{
  "rope_fraction": 0.5,
  "qk_norm": true,
  "bias": "none",
  "tie_embeddings": false,
  "extras": ["capped logits"],
  "init": "normal",
  "beta1": 0.9,
  "grad_clip": 1.0,
  "schedule": "cos",
  "doc_mask": true,
  "dataset": "wikipedia_en"
}
Each number is 128 + 24 x the weight over its row's rms, rounded and kept within 0 to 255. Layers, rows and columns count from 0. Numbers have three digits each. The size before them is the row's rms in percent of the matrix's.

# layer 20 attention key, 128x256, rms 0.0752, rows 34-73, columns 0-63
081:149144143115150072097104136139114084143113126119156155174126132105126105081152150125127112112131107142136116129152108066116147177131165167155139141156122134150101164051098078151139108111137159
054:113161122099136147156119155140130121141117105154125102136167108156133168172112178121178120127133162101096119112161040111129110127136086134143130163118124136100113123092143109095144101119054105
081:138093139115139091118127124138128114120144108120132139153135138072099117111171137091192128128102149123112114158104112107120125150151137128130151141163109131154135166084100108115114108139112153
059:125156130132157089161122159143143138166122117194120153142128135126103152118113130115178073138081105158134139126124072100088143138125124122146106138105116153132167172140124079104133087151174107
119:124121155130121154090133131151122123112129140110103127132151127096151131119075156160114109104161102128160130157112134133142102141104127128151106118127148140103127112168145108151127135131134089
083:162080125126125151143165162113087118138112121134098108115096130104125123126094104160112165136168098117182116163129130081167143146135096142124109097125157072093111161144100132156142151134122162
098:125094110142118069087124106094087123115150112109148090129094102123160112087111131126143129128115164126132130155142122122144123174121133112104139163155107132124153139110084166173123179104111140
111:132114109169120170114086116181123173130137139127149136112142139111119111084134120148157119134108129158144174132132065137110110176141108127103140159128108172151117121125146109145133126158191132
097:144129106073134114141132126113156109095125126131115121117126089100094097143136129120106181121120137136189164113122120136115125118112138147137122138107119140175114103148148139109128112136135125
090:109134137117144145141107098130122114107124099124142129120128112116151104143115158128114086121114149151142135085125154137119138152129131128159130113137136175122100131149160050159109109104121113
124:149100115118131109108142126146134125149079104103106124108117108167085130150150109120081113120180120165154134163118139126126145115105134147133108105105122101109110169123110111129138079095124102
105:157118131146118145182124134126136120129170144121117139130143109125185172119098130178135124083149135147124107108120106103099100096107127141134135119109136192113120132103140139126122138132076091
104:088105150124139133090135127102104094110123134131153092139144122171129126132127099128114110088111130098159136189101140145108126114105137101141095115144120129113166137129123121131118123091146107
099:149117119124137154105129148179144137179135122172096144121107146128150089110163092161191126140124118126113059131117097081100150136160118136116125159140157122130103146116116075089142132107178110
104:139174152173121170157135132086125136150158114137111142130119113152147110153129154189118177125128147088073097087112100103148127122134123155086110132105161117075144153145091133156167102092129135
106:135146129144129101181125098118090093115113109093153100124170100121130131103115144121116074137116142114134124156163089135098156091114132111146152154113149107088142113161119148149135179140119120
097:122125113112139107130118142130115141137160147137161116160119153143119159150143099129112131103111096162100118107134111116130121114157113166099127163150100128090164157104187148142106107149131120
110:116177138117124126159136115101199141128092121142143115151126105142119115156111103097098080139090145124162120115124103129065119141149140137098119134125109116126113140098113125124119152140181152
094:090130124126099147150132138094118154115089115181152152150123134169100123169120120146125144142152099137085109105091166160153140159129121119205097145179157126122126146133056111134132113183119120
107:159139126105154144111135131127127137126148141119128166083141141057123107163096150139164091098116106114137105100112146102102142136116136128111105108151146183118138133183144140111079133135091127
111:154147093106113094144203107140135136170088138084108122105152105122139138123090088148143135158152122114147158119137117151140135110091144134134163115136133112149155130107165134155152143113133106
099:163133177139115138065153145092127123086145136134127128162144089116122131106104143126145124135156107098190145160136137127141088119097110122162149135142147108206132137112098147147167154151117123
108:148097160135103140160117156197111096121122104104134130117176112113146172124128148142110162098154115143135077172086140133125115152092079161103138129127120129107118151095150109135132125113080141
115:109133139125129103158127125110136132106136114122143149180159136133099113138124135115127105123105112158138165149161133141080095113114169128123098121141122149134099087129137140134102124122144112
105:116142108131117154107080135146120138099146143144111144111120143098118112126084123154148115101123137128127123108144102207170129179145121182105123133138073118112156109110141100138142096098114129
100:146126118113130139117117113133144126135136134135086133105133121103142120166112148106139094117135138101103151133148118161118093155132171109156131135129123121122171148131155115155085108139118132
104:131138176146125127106126128115134115138106097134135138145153137150185145165153130114135151157158103124115155138107160125119126106121109138123097137109127084123126137107146156131123160151143141
098:117120150124133121150117140129133146116078166126119131166086114145093135087140146114134059109118132176125155141160129118132116140137130138162110106107117178148152109125122184096134158126160148
109:188085142123108146153122102110107146139117105067149117097101128120116144110127148109144128121140152154157130140138136163109128076118160156101162113109177117114132124148117118118110127120080140
099:139114095073134126152099122149140128112107168133167124094109144129108156104149147152136131143144142097151137128151080158154111142123135107134144128129070153098101148110149114146129146162077142
087:106109137164127125157140095130128113124113134113081133129161128115143194118084138142123133152121119134104101116119133161151110116120105141135114137173143140116080119168103137119117156115115137
098:129104098106153135123124135096125169119152125138149127126111133101110107135146086100138119118133132160134100156142125156126148163174156096086127154129093133138136167138157128114117109161157143
110:121126120101097142167141103117129080129084139115123133083174124119150143159121159123160131154117143124110088106126179115132095110122148100122135135146162099126147134155094152153156143115119137
112:155145115137168135107098161115146146134170125124155144129091133098094096112119111117131118110076138175154145152138097124102149160126140145093140124094093140182164167138119093138110107146179125
099:120108132168153138149129153123150134114113149143144153193104146099108112144128106070133114138070126141153133112154149101072140163151132135094141113140115137182135145121086096103112121127160157
085:148183111149158127165147147126128152154120140116131154127082126119111134151109115098150117141051128137101126121133129114075160149130129172114145121108144145174168169100090072086081123154122153
172:136128114136156126123125152093130156122125147130150156141096155108114103116144126105162088093067143144127137099139128103103171147167140164098145177130109139152135144093132130086090113168148136
066:100121144152146128114127115138151159149124166141140166147120114108149183112142135121094135116113104098121170070109138112151120138106135081107106071159105148131083139131134154131153093130169175
105:177108100138162120096160135158143165098124159127127171120127105136114128099142107147146098137180108151102050171136124120167127153123150166129150145130103140130094148143113098125121150145083128
092:116136094107149138135182095113121128113110125130077119140120135161166085147134100128105095093111128099155149146149184184109146135145140117127104093150172083145139112154139126167099168144124139
# layer 20 attention query, 256x256, rms 0.0797, rows 67-95,99-137,160-169, columns 0-63
078:127157147111161115137116141150136111138134144159126138147144176147079110078106148124137134127119139131128114116108099136149098122105140145102108181143152091103144150146144140111120141156156130
067:139135110124150142160121127099127132098131102135079122124120142111093178156133099071105133125133118147153138128150127129121117163179129152152137163163123122116152128138135112126092107122187091
083:109106129161132105140130100125142198125132088164135115139146117091092106099154090090037135143152137130138143158147077147114100198100130117159109122138108085132100082132161103143111139131101154
087:144129133154112138122164119126109181143126079149092086106124125107145124112122103153083133093168119121160136161134123121129136160106122129156111138115097119154151142184159160140139134126097145
091:144156137082126178146160131123099097162129124096127109134124132180127132157126197164139148139113102112128127078139169124183146101153099153144099133134130076109143109143092141093166157107115128
093:122171130120098104150130171089129128154148105153115118120146116136165064180092119107151111116153119141087133132142116116089136107116122110116084138144092100102136128123120124157153078098104087
095:139119122119114169109123140133158144149124120136121146132142150092127124147098120162162121183121112151172144109122115154124111148091166130135147119120123177164094100134146130094125124160184107
103:140130155095093131154106137116135092096141118115125106131122122089143145127101121169133160084158171103137120148126148126110134130111106164111112173111151131134121138117142102116135144165118130
097:123115148152132145158117119131162101136128135130177145127133124122132127087098170098123140136119093142141139141113133129121179086151122077150169117155144147162147151143118136129111132136127106
111:147118130151124111128125095144134126151103100090122151155131109142115123130106160169115139124177119155131146128102129138085109141109133126134138130112127103085100146141104128153130122075104131
102:168133152128085114163138160153164100138123114113110125109139180141155166146155157152148156144126117154134123125115126088155133100129145145154137140153182141139185166118116176106150173159109112
096:103112152136144130099117157144094131152133088147152094098151118163128123138135156120103128094116120105149132153124139136168124121148104115138125133149130126138135124130121132144129111089133111
088:137124111096165125112093099114111145127131108094110168135090144127159098094141117109132154117181151126160093142092121107138110139114129133071158174161106097089165115152130083123128126126133141
103:135148137137160110131136104144116161123164109079100115104143116131140128156131123133109153140095124113084134112125107107133127145135117102135057082123121090133106148137160111135110151126136125
111:100106158114119152120150153167123117125144101099112102084157109118115169136119167132127179144153132101157116165128139100142106106079136131151131108152130120107135083139128149126180166147123097
095:109141113092082161127116188119142102096163125159156093148160103171143165146133158128145169158123142168108128102131158090108104129144081143109096146120129104082088093124138091116144155152088127
106:151106163072153129140139135156121134130097120111125128112145135113133090124150129098163133149122162120151129141132115089105115155154142167100122151101148109114121153059155106136122149159163173
098:107131078143171129118108131121111131173100102125157163111084110138128106119057117133124136129116109135147159093099100143140158145135083149134130148154113136119106137121095113126146110203104107
104:144145107156157136114132132119152135158122124107128192128149142080134115159123163125174094118100102100164133136105134104101177166134174120130121138146125162142125145162154116083094132149114122
097:150139130141124127110110121129104105152116165121115102116108119160094160119153139116133126135181133133121134134122111110166145153119137158132175111113120119153179134087128147102140155139137195
093:115126160117109078092125123055130113139112116093137112131127116136124147100137125089134125154119150124178169187147099087096160088119094116153144145142148101161161154129099114119112132161110094
094:124108150125116154157091135137159135124152127156056110121149133134178124109134145153124138105124105127121144107100121134149117136122122143101176169114140119144110110133137139125146129121127080
099:164141134127150131135129169164099107184145124110117136133104106126114131062108154145119135093117135127163163111129096068154096141103104153128118171120160102147071099084140108133122135134103114
107:124090107124121157086119133143088159118148158120158116096106125136131170140064112128091095101110107121132126096130119166130096135129100101087139130126090109079169141140115131149103129142107084
091:112175129137153098072111151117104140121143165120124107132145130126113174147118131129107089143144137089109097147093145107140156151126098129127095095064136148139134135126145150118078127094116093
095:125143160131130084097133086183143093162106094089104122087111145097138114096135118132137133156109089119151150137116130137128174100143130108096133122113130108119118134147122156203098154117142098
103:101138103118125109157139141120130160108128161135151136138145118136087143121126113113132079141091163172144122177140126120153131142114159116124102126118132107140179141131090127120121149090140155
096:153148156130097148146097159115152137155137083118128160102149140108146143127121158152180114111136131147131124147110110104148147119122136154091142081095092129106151119130139120151133112092113078
104:167112119085096115141097152147126090116138143111151161155115140143138157154176101155144166127138121098150098106145123115150118171061143144134116091132107155114118148134185120102141157135104175
088:132126139119109116125109139095139106134147143113144106152113135129098146083140166166128132137120155128143106109076147167159092133104139120121124141147132130125152172169137128165107141127177137
087:113139123124122102176111138134108127105118108119125127123129163161148164116130117100110156121129145135146145187137090128139125145196146142120129178115129101157103170146107106080083103145127115
080:145124123142128117140174129138165201098139114140163116164133119107121122152114067094069112103169096104138116128127116151106143159101147102123102139118111116162103093129151131127147120118104127
090:144112108145119136100158128097115182144148117158115129135131122108142127125130102145044132104184096131125131117161126160141104136121083128131087122097112138098130128146162140128157109121118115
081:123129145109104147160110125113112083143088121117118107111153113163135148131126183170173147134144164140121102132138148123165119095134145114131090106140145102100110100133109162105152158139114136
089:115096129130105119142115163074133142176131072118108105107085106125168072147110119092128109095124151121089137153134111117087139118113105118103114128117114117071112105138101171169117099131108097
096:170136121163129145130129131166135129105132150130126151119121153091161101091129102144091091187123141123138138096165079152117100157137112153126126165115111118142093159096159105125135124168159140
095:152102155078133148145135124144143102134151148092130091138121108092170120117118147124154172093155174124142148138154107146118110089105094119109102178114149114139101115163162094160146100173103127
101:121112112111138125186113139110145138157135149156148123127116145126132118067117131108100101132100101150115124120105139145135181131134095113155173119132184164134169167168102115150103158120127102
099:140140151143123141103134114155133123147072105119166145140121100161141140117106148181115145094157136177145161148098120095085117155113116125144113138094124112103091145143106093147139112077118143
095:176154158139100102154128167156146113135129138105096104140128123142177172142116157147166164125120129111167137147077118094123107097100095129146153171159106093151129132129120168131126148126111108
097:091113182144123099104127162124094119137153119124142076100151132138112107152143174134103132105131123093152155144161144139137132105116119118146144125127101134138142161123167099119194130102132118
105:161104139109145163108073118155161138122126141153085120099123113128153086072177126150144148132191124132162125153097118132157116121141155133101127182155106117103125142136132111123169131142144136
095:114125162157113135154146091114098123172145102103108125138140102159111155172104157134129176154117160103105131083085125108136141089154146125121093120124117071098089129135145151120115134127095138
105:131101161110129097130145172138125131106178076078144087145139115122113165109129145104106125164140136069186111150142123094163117103091119130098153125182152100091121139131162159132153167140106126
107:072131096123141138112121141118145153100168127179121142174116140136104151187124127102134147112114098154128144120103183140137117158140124134100089140126106144089172111098122110093119152134113101
097:158162161106131106145159141111135164136119136120146143119142161098124079144110128107156110161114144127152120134144143136112128154162138168089137131113154097133131128104089123147092109129149154
087:094104087122139136108103130125164119152098095163152181106126110144122121139096172175135140140145102129106102106106139158124162138112092154172147099159132161092142131090066102167111124175123110
100:113138122096171127127105172118112152135164158121120163150123131072129107135146148126097127108116097105158150133120146135086164142151120134126116128117125181134109124176129137081064118156132113
090:096134091140178098103135126127108144152115182083125139134117103161108156115178115083105126105146136122136131105131118121181136148104120123121152160135148136164134172119165133139074134113126124
095:088127162139109125107144108096161101164105080121161120123166102135119154139139127118148120156118119125150170181160123134137148124104144087141144156099120138181143102126107126154122123137121117
101:122083177154093153127101144132138110119162091144121096090157114127172120090117134143156170103141166122111134163049120106127108128104114132097160164134129150109117094124093140098158136135098125
084:150146120114127093131118159149111121131156108114137137196141153127105118114113154133116139113127104130167154096172131141135063114134158164110106147161160149144103125115184127114116091121153130
095:123115123113091132107119133138149114088143194095133108115097131144113139128099119143116105114142121146154137096135129139127110159101101131110127141150082115107143116144099115165102149118099149
109:168165112141153157087135112095148121110150147130110101151136124125124143132137134139117123168142126137089086129142134126088140178101108119112109086071131176112140120103141166156122139119095118
098:166145166153121080117113118153099092165152105093129126131114147098151121114137112121110135175105078094132134113117136105152154091173117111129133141109136120124119144115149161167099144157139121
095:103092148173077116154191122132189111150095076141085087143145122133131134125122163156116105171135144158176142173157134151132135138127160132126103134135130162128139132132082165097162144101106119
095:146150135103140093122098152086148185151133152134078159113110143154110164128108164145160107110091119162143104164089102135140147143131113114078118099107116115129111119141107135095124159125113122
107:148114087096142080163068157149129123082135173121128172125107139143088144145160101172148147126125156111110109099169094168157126147124123138141090107142139151077102176083139103077105135112130143
111:158134108123122112103164117133170131146152125122163100158092109114122153101161083085130088092115145095161061170126137094150159124126132134141132098129099134082129162120109102115154097131116147
087:069165129096161117101139103078155173071139135152115118172125131149145124156122141123131115135138174168102152148116101130128112162129134111089063112137160159093143110145113133130099108143125106
112:167135089175139109112106105179137114127099131125135142093102134130140148097114110129141142115108100074144122133149142127144187120116125166133172109131113106168106140080138080076108124123145139
103:140128091108133180122146127109163148112130138147155157151098117102109086148146103102158090141139118155106123117116115138123150159126142120139136095098111155143137122128115083103125116150114148
110:154133135109141099198103142153108135109143128123108157134073165123126138123120108164149132085077142100130134152133155120126133125159124156095131167154136129126150178126171115100117142122119135
119:119136069104148134129128092133144167122126137160132154132122139123097103107133088112148113117139148144102132161127101155107156148157161119155133136127110148142110129107137117088110124136095140
098:135104088094146116125148124085146149135124147141141167148118170107126101081113098092167094118086155148127154105099149071082144155152128135105143144118121102124140148105112106122096152165150149
117:093135094099165126138120102099138170123145146176150144112127146136092093094151124093161113147108138141104127114117151159089141166146135132141147126112091138178125141094112127103121100137150145
100:146156114151147150131126124159130165143123148116108127105115122114188129121101108142157124093129149154126123173104097109070132153124157180115162152124092120136155112112114076130130090132117112
093:075131118128146101113140122099125140092145120155130113099154149112124092110122132076158105124120161143115100181088132110127117087111147077100119163159132083119147130121077139138147158126150145
115:164112089111140142121079157165118132134099101128145132111115133127097131105136147076187114139107142143106135121153113151106152139140115134129150124092113131122178117112088090159141175091145108
085:099150119095148137125073148094110124146131153145148142129157082114147127155107151134095114150116127163121168138124093128112097149132105108093134086130113117146128112169136158130125125164108134
107:132131128130111085105182118160121134113102160099131144117105140162083125117139090131120127109137097093142117119147136087143167124145086154170149137116145138144104163079148119096135121136185122
099:133125083116170184115103141127157158116119145142136130133111115123106099128156130117185107134121131145102153141150157165108123158111117111106164095132121128141160094104101111119128114141109151
095:139160136127152090175148133128097155138119172126109181138141126134112171129146122094121119102105126132135138096122091113110133145145105189117136112115133136149157133109184080138090105103189136
115:118150069113159134130096126119158162153126132150125143151106113124127123101117118105145113109114139147117144168099100146094144142113144138131136137085098142132125126091111117109111107148125122
101:117143114061163149129139143095146156105130166150147162150112169089116101095123136127110079109073156138134120172095121083055129145169124122082124166131115131121139134146147108107097102139184101
120:088131079139189105117140141123137182127122096157153158138095128108096116121155077100132095142120150143117118132138132124129119151133171145141126136150144140175138146091131100086103118126113129
088:132118111158128152138100133145132141132093140122126153113136117119178129143124143172154142144157152180124132142149097125118172138094169120090115132122138138122076108132109123118119104118107145
097:136110126136153130103124148128100115159102133128145107099106114129142172144115104125121135069123173106162118116130103104134118104124097135149133128147094137127164114093093142108166161122135140
# layer 20 attention value, 128x256, rms 0.0793, rows 32-63, columns 0-63
119:117130181136116095176063163108094086133122112143128117144159118151150085142101176082134114137130129168072093135121084127172141091110111128147148147142182162108073128134134120116108076124119145
116:139133137133138152136141161154147099160172162123120111147164123137170112133162116128157078163113095168126106152133089124106070144129156146121099143109137148116064125141121097154127120117120112
109:125141135148146135118136125134101104128193140090150119118098119108105130170119148149155092139103138118121125130087112168133114118117126128146147091111104136130136066111113123155120116124109080
103:147154124129179121144166088135101138107089112147124164078128131139177124114118103140197143118124125122118090124142120125144148166127150111139080124126128122159147153168072165145143187120138133
102:094127131092128160099085114124105150097147152137117156130128118117089127106151134136153163099135130167130093108089123122137149126159121109140105149138151088115119161126105110115125081153145135
111:154149120159156118126112132151105116159079163143161127190103099148118134149104131102158136113103091100176169099180144100148121152114093153112112154165082122134125129117137130148144115111128121
117:142142164162134108151110132123082117155137133151144128099152098132119093137132158118090147091154189132110148128164120136128113159159172075070114151143138109140118127161136124109134128152088134
101:161112125143122082116154111142147098082112163158090175101114139141123119131112116146134106106116141112118126082127186137110084141114125118101083098063162106116088097120099151136142141109111169
111:136166128129125074132102134136125148092138149130124123111144166111111109150140112144115159133142127133068118094107160148179109152131115110133139185121202179133128133149107170130102108136133098
115:122137140137108113124139110121090136145139138134125169104127139160151131118133120076094151112116115133122113121079092157082104145151133110090110135133130124165159105162118109106100135116134121
112:106123132107155116163125102122153062094086144136102157117118147107072119105108138105142108083115142169122112139067092133107110124131144105114196120144054133073161145104136142129120095098118120
118:121089105162094112135172111122118126150175110127175110098160119134135120140109146120125124144131186127143127138118129130140085115099129109112151126110134164092058082157146136153115124114078143
114:130125109117173117134182103120107144130113142146183127132115127155135106134121085131107087144140075116121095101114116107102106154141076146138150135143112132082138171153124134128168111124151138
116:151135130142111111103110105144143099117143124112136175094133150145127134146095099171107128127101120115141154140120171153131085167148113133136092159079145113151119149178068185124108133111154207
117:132099132115138101160126112114128123093150106103095111092142119107128115097136119152172149180108109168152137129123098145102157092063125086133167137101143131104119145134146116069131146147097109
114:120166152123097156177114121104108111092123129152138109176133133093110132113125112119081106131116129135142107164153122104085190152149115113171139090108149151133142114146103138136093147120093114
110:120114120105136130131115143124147119168144089120151138076106120121117121079139161122144110114137112083103189154116117131138121130126115139118140164134132193118146175116092121140165108164137109
109:144142105105174148137141101088153152153123107111103089092145154136157117130088084077118129081106157134111108153124162143101093134144121164134116156155121137124164086116150131148163139134125162
093:122128095139155101087120167141127153128099176146108160140107107157105135134106069135121130169111110133147123107168155112090096117089131149154136099083121139141154125134111142115148139135127157
112:153093140123161106129142139101123121136151158117110165121111105128085135128117123096123146119151127140089143092125164096098094060121114148132125150175112129082139132117153121138157153111145111
118:119117131115112059151142166117173125102156180149137108125152152124140123111140107154136159135137180109099163121114135104128121088127143144136163136137141168089128120102148092096183120160131147
108:099106165144151099142137136108114128127136127152155119136108070155095122146165124117109152136164119160081137124132104137156079123114137092087112109135128118123092116169107156110113135141122155
094:107129133133087139143134159065096089146116107143126102115097135131111145125121160118132120141122138139096082143162112164142098114107091138117178111152105111094116112141098164107141116113170128
117:132110149138109086144104133115179130119145155131116098107146135117099132123110143147126151148118081125128124126120127176102156112105103095140171123095148134080191120108108096098112100105144139
108:112111164145146127140104149084099155133162115141127094128160094157149157087116146134145130114142138103079147117102134140127093120127161110115096084119141116109125117120111130102141091123107147
107:137095093139086136154148115149089125106139072150159127161100156165106165139154117136167124145133131140162072130123125133180105112111103132154182135109137078143065138133122150076153134156110181
107:146155141165117158120111160176142096127122135148131189125115119125129163160164138107134098122134085170118099129110119141149138124111117137135115099101152101144153109121129109107096117117135103
100:100136140099155135152162088127138187122116097123096130161123118112109095131124084129128163145152132119112161129161143119140115136108157146177099142176121147163146120141153125107162208109137115
110:134141140170170109116129096130123158167104118143089145125145043133112134153084107119129141149132120173128088147131141120163137125095125124157101086127096087181129111138124126105077159074132146
101:138080110139078136109128138139141097121139117153101077101114145107103104112143166141148144126121113113131119117186143155117112096147108145153131119099168152074108140076081130104119124107135102
110:119145134109100120162093100145150098151115120137152091098179177129134140156139159171140148138156124119115134153148090126105131137112145125105175110153134112140133137107104159123119152118097117
109:109153135133137105116108144124185150118131129176151123106127116115167137117143132161134119143148141097154111141203153150173140140103095142139172083096089137110157134102140144143157115119170170
# layer 20 attention output (transposed), 256x256, rms 0.0858, rows 64-127, columns 0-63
118:150107137109166151158172111121129157113143116117179097115139122083129121127138140146131111120103160127146168146138157114089127115157100151123136131102082112109155094130158132099130166136090137
120:103112109146109146135160076128087169141128103112102093126146108125150127118137118103131109131085173138138155090128149141175114152084158134138109103140167095110139133136086132092093138137141157
116:109148112075107143127149087141121100132095111094132155128116139172120120092163132134178132099142149150112156118123140105174106101096137115142125192127132147112135181109179153146140072116126170
110:140100104169123122144093134132135141155129131179126126141122135137101077148156139123114130156104093151111147117130148185142137111136154092149099079189122139122114119112116163161086130105138128
089:141127116159130119183138133160115112147132084179149138115124115128078137109139175131129101117068117147118111134106128117153159091121120124130138083132154139120149112108104137124091155097112088
120:137128123107140137127157101108138110121114112157105137100138121125109125117147140149177092098150174114095130137145128102126119097142140140155158096091124142148109112134041127145159093106129136
123:081102138116107167109129176151177094127104110140090151129147123131121137122142126131091083178103118113167131146166100158165145136107132165148129091157142152091141162137108108105157157152092120
109:123157163156081108127077139165098181114110165154118112130092136113145101101140096074126180124090101146137140125122131130094131122145122126139151127120147097116135147129127176135125161136156137
111:119137168099118168114121124099114108155165109167126092135094117128134136079107112109146112135123156130163098113159159128141096150126096148065140132092121065108146137098113078123144148147112143
115:147130174102115135128113181099109130145145090139173126102086131164105112114126159117148149131132131095135132149166100135121139121087153151164131140109117106159144143104091147143162120115081115
100:156087130131147131120118092108108165100170100140144120118103122136148152138079146136125131107127138144170129128111095137169138117123129141134119093154125121118126138137099145125172118129155094
123:057136070114119146110119100152186125126110112129090136153107082133137134120097120153158109139139159175106120134175138081150120144119114100123099115129163123161121184108122113139103140131143152
109:155091165140138146114148105133138127153129134133138169098159150109117124144128175133132167142109114099102120125114136177116158101107127110152134134178142107096164101136114140143142094129153132
119:093136163147105164133139152147089157165081163164120117140074128143160138107091143096147126192080086145106128083151158181132128113151081158087138109139103102128131139125148128117174133148125130
123:126108074141129112084115130134077110143162114107204190136135135139153158142153130149140129118146113121107155148127137147164138151123113127111126161124156125152120128106108127145153139121151113
120:127177114162197157113076154128104111128131132120157088117148146131188112132104137130169165129128099102102146129106149115124164107128130084112166131133100081119106095139106140164124139113165122
113:112145130135129134105113102143122130095152164125090092214111168149149143143103109127142126133128089150110145109139116136117156095127153090119141181189107126121123127118179177182129120126138135
118:139090164150081128146124112130085118148109092140163121094125114143106137137160146165117146113125144143142111117164087175112128153106099145118119123119109144159122134155116115141150134172138148
097:132120168131125148126153110145139117158111131078141118136133141141122159110146122127089152096128168138117133147111068145127143185130156091172128160093124161151128118120091159177114156116140121
128:105153147122110148125137132094156122092124126123147132126161083077122117122126095139136081090108138153107071142154105154105142128116132132069166094145112160145133117135156121141156119143127107
125:152124124123108112125111074132121083110155106092130133130177132099105110112102079122138142134127091119137116114095094119138139147111162131170160156094128097094141132140140120110155154126157132
116:164139151161141149134164182143122109126146140121110099110140094111173151130112113115150102143065158136122100147069114146123179157096112116155158108107152128111119095107125108120100148077112120
096:128193095117141087142117151110153146103130123108133155146131118088166129128132168133119117080157161184116087173134113106089133114165134115115127173124119156133145144125130089141108147111125148
129:143120184089129116104128088108126114102138074122167113094118105153155163089118113138136143094188164115157121161141145123139101127103121124116160168084130118135118138123131155137149145136100145
102:152117130158126126150157179137149099152102120103106131122113098127090152137149094116186158130099134127110168133127083142095148098086127110152139134119110101115105105099147087131118129119146137
113:132167163140131152123138144159166142186123131139134128088136119103174109127092136142100160146162137129128156119158114091109178092154137110129106132162147105136173134131110109139085151116105139
116:116126163118160141089125112136104152113106110082137126100086109132172099090126095119117170092152172118137102128117181103164118158127172115110134132134126094124132187161097179147111141136117154
111:173093155131093145124125139112143116157124127179146119125119127131150126145120106136139140187118085144123130148118112118098128135111153139134110121114151114144109110120179108132133102129109129
103:143172127147151159101148123102138150123081121127136122095111101117130122135134104146098120110152157114103121167133110099133141136135142069124128093095132112155083112132113141146096123118096130
110:120185099130133099121107080118102193088137169118084100162131123121132113150113088127157161108170129126096105130122152120112092117140112117100129143166144099107121132128138126112119131158134157
121:103110110114140100184114151104114110141127152119135116180158118130098085152123158124111127126169075153093179098155104125152135134122116102165115132165095117088119150093130166121125119132120170
112:134141133136091109107119079160139122108143146084119072140155101132133125115134109128113114145161130111107105144108123157098139152082129113123124140108158140115173175122146093118124127117138121
117:152129091102136109141138145130085155164101128099169126188106093141135134147118097091126119129126164114155174167140141131092126149137129108123133111092109087170157135155163122128121151083116081
103:120141117135151101121129098153132120135146123096133135138134156113132175119132131138142134140136155140134163100115145121134129111123141144135153122158147112139154128093106138112073166141110101
084:121105134119114167146160122113144128116136103133090152131135135142138102125120148149162146119026096109129166109145118126138153108125159098097106125097126110085118161144143144154164109118129168
097:144105117131120099150125123095177106124166144107161135138121147092116129113127104132133111116178144136136124168144152132102128132160170124139125133170112131101154154091125129148115155148141095
099:147170127136170099131164119121073128146169155126163132142134101155141177128138119106134122108194154146161085126128124118130124134103078116132114089148132137162154074162161143115115141145117072
105:146118086093113152170123128113123115121142116151119117119141136109113118142148116128090105099131139148086147104137122083132132149146169105171134138164153106125102097148137112121084076152108135
111:161146105137097161105120166131117137140099098143131129098138106103120126148152124078137112149106117089117163139101127136149134141122147165116132122130109126123152136162135109117131149132112098
105:104135118137133156129142137147135139118158120094112093109124142095162101115116107114135139159152138126157164161146087120089137130122154118183155141161109111103135148118114171099151116165138134
104:131119095125151158099111155105096124163140152129134143140116103146123144125091116112141145115158151112177144124156137116130109117114091116109120082144095060137143123133150128097125137097141083
123:086128167077141120110110138123157136136157098151127130090119142117119104136110143147136134112127112106142147137138102113154141131117124113131162126173151124148143130122125091148121131177121128
125:166090109135164119112129123141125138126130107071117127095123159137156122130100145173124117149125141100150110147125107106085145124109102125120132129123133149142144115102136114149146126176087115
109:116116129136103128107145106125167132120132091096075142140114124115166144130117131125178129157066133107089150143120124096125131114107149157108106105115135094115105146096123138126109134116117128
122:181083123130167082107126099105136129083120168057100135131121159110123135103124097163138141096183119085142106170122156100089138135144155159122127134142127128131169136094169119159090159125102118
123:132118100105107135149108106096101166123109138101099097157113155121159133117114101100143149107146154139140184101130114099152120082125112125102164129163122107141176124108143112105174132117118086
105:094137109099107109132158143169136133111172120128171128147102115130156116142140127138115101142085124143086139134120115175105137148153126111096136154106137138110150126143116078160157127142099136
116:074155105125155091141113165167122142097100135139153159120101135139154143108122137135153131153109112124115115133127156121155114079139157153078141157150093110145132157161129115155153106151153126
097:184145135128133164107090136132102172130117138112107142123134136164159124120117114145107130131111101092122153134168135117091132119084131113142117118130158129141110119127157121169097156096106164
112:118113167152118129103119103171145121113147080161138128090144135075093143123145128176119129109083132114143134134104098136090130110163116144140166158139105153133120132117127121134125147133146109
102:163110148103126113173103108130156092128149121066123073145154163097126111116125111129092116100194131159140128116131083136130141137170135127163154148169146172102127151090128133144129109145134123
112:145110119133143162108117119119114119129080105112147122114149135105144118131113123139115106104150103146105070164136141155125136170145125119152109106081159167130148129099117101119101148160086166
117:129107123129145134119140119122141124126131104133117152161113110147102104130088103139140077151145121164155070146103128161104121149151144112159132121124104107112127163138061133131136122087108147
095:188129110125151135113121138127079117136179136099121113179124086102149143142111106066148113129151120113125151153107128118147130157129114116174114078105156132120153125142177118073067144083127105
114:151112135113140119120103150133109153132105135087146152150120121098167118144151130139139158148073122089080142156153141142106136133140144128125066127083155088138129131120163128131114156134130143
113:108139114095170081142158145164109149125174126097111141182107112139142095127120147127108102143146094142144116125149135166112112151151131123138121190145124126136163131141177170158129127117101129
117:135135133155131099074144111108138161156117108139135127146127115118118159133132131095140148138160145129117185139064121114145120119120115135085138122128142105157164114120129103152087165115134124
089:106126163134103108115113101135124140158112188110105124151112132136146162119089108102104151121148182125113165091166110104107154143107121111106091118097149131103156138132123137127126113101141124
095:094139141135175130183110151141139128123110128127151145152093141129151086130098149118131131117131089137145115092158153145122130130161130123132140129153112120118123191109113159162160107125136149
091:143108130142081095110110093137153104080109155178111074139133149111121152127111124147121125123157115141122092115100136105110116118163110169107127141121098186103127158119122119129144116109135133
112:149131117122122089142120097129141110125150151105111107154134155084144124175118153122103128112157133109117111110098106114149159135179092123081153146126155149102160102102164117150130145172128113
103:093164157119137115136168135151102156174148153127124142163138136144160125153116160146120126186124125117097122110132112131138096147113139084138128129145163114128122111157143123174138114147117154
110:088131115137137146126147170116128145131114127149133150149107096159082125120130121109124126135088125155106133117149158161146107115125126132123108081118141096111117161144107143160123125094115145
120:168115117142116121116083107107103127109169139095089110155133139150122123128126140119105111103169109155127126124116158131127120117119114157135115140159135147108148143103124143143142136082113130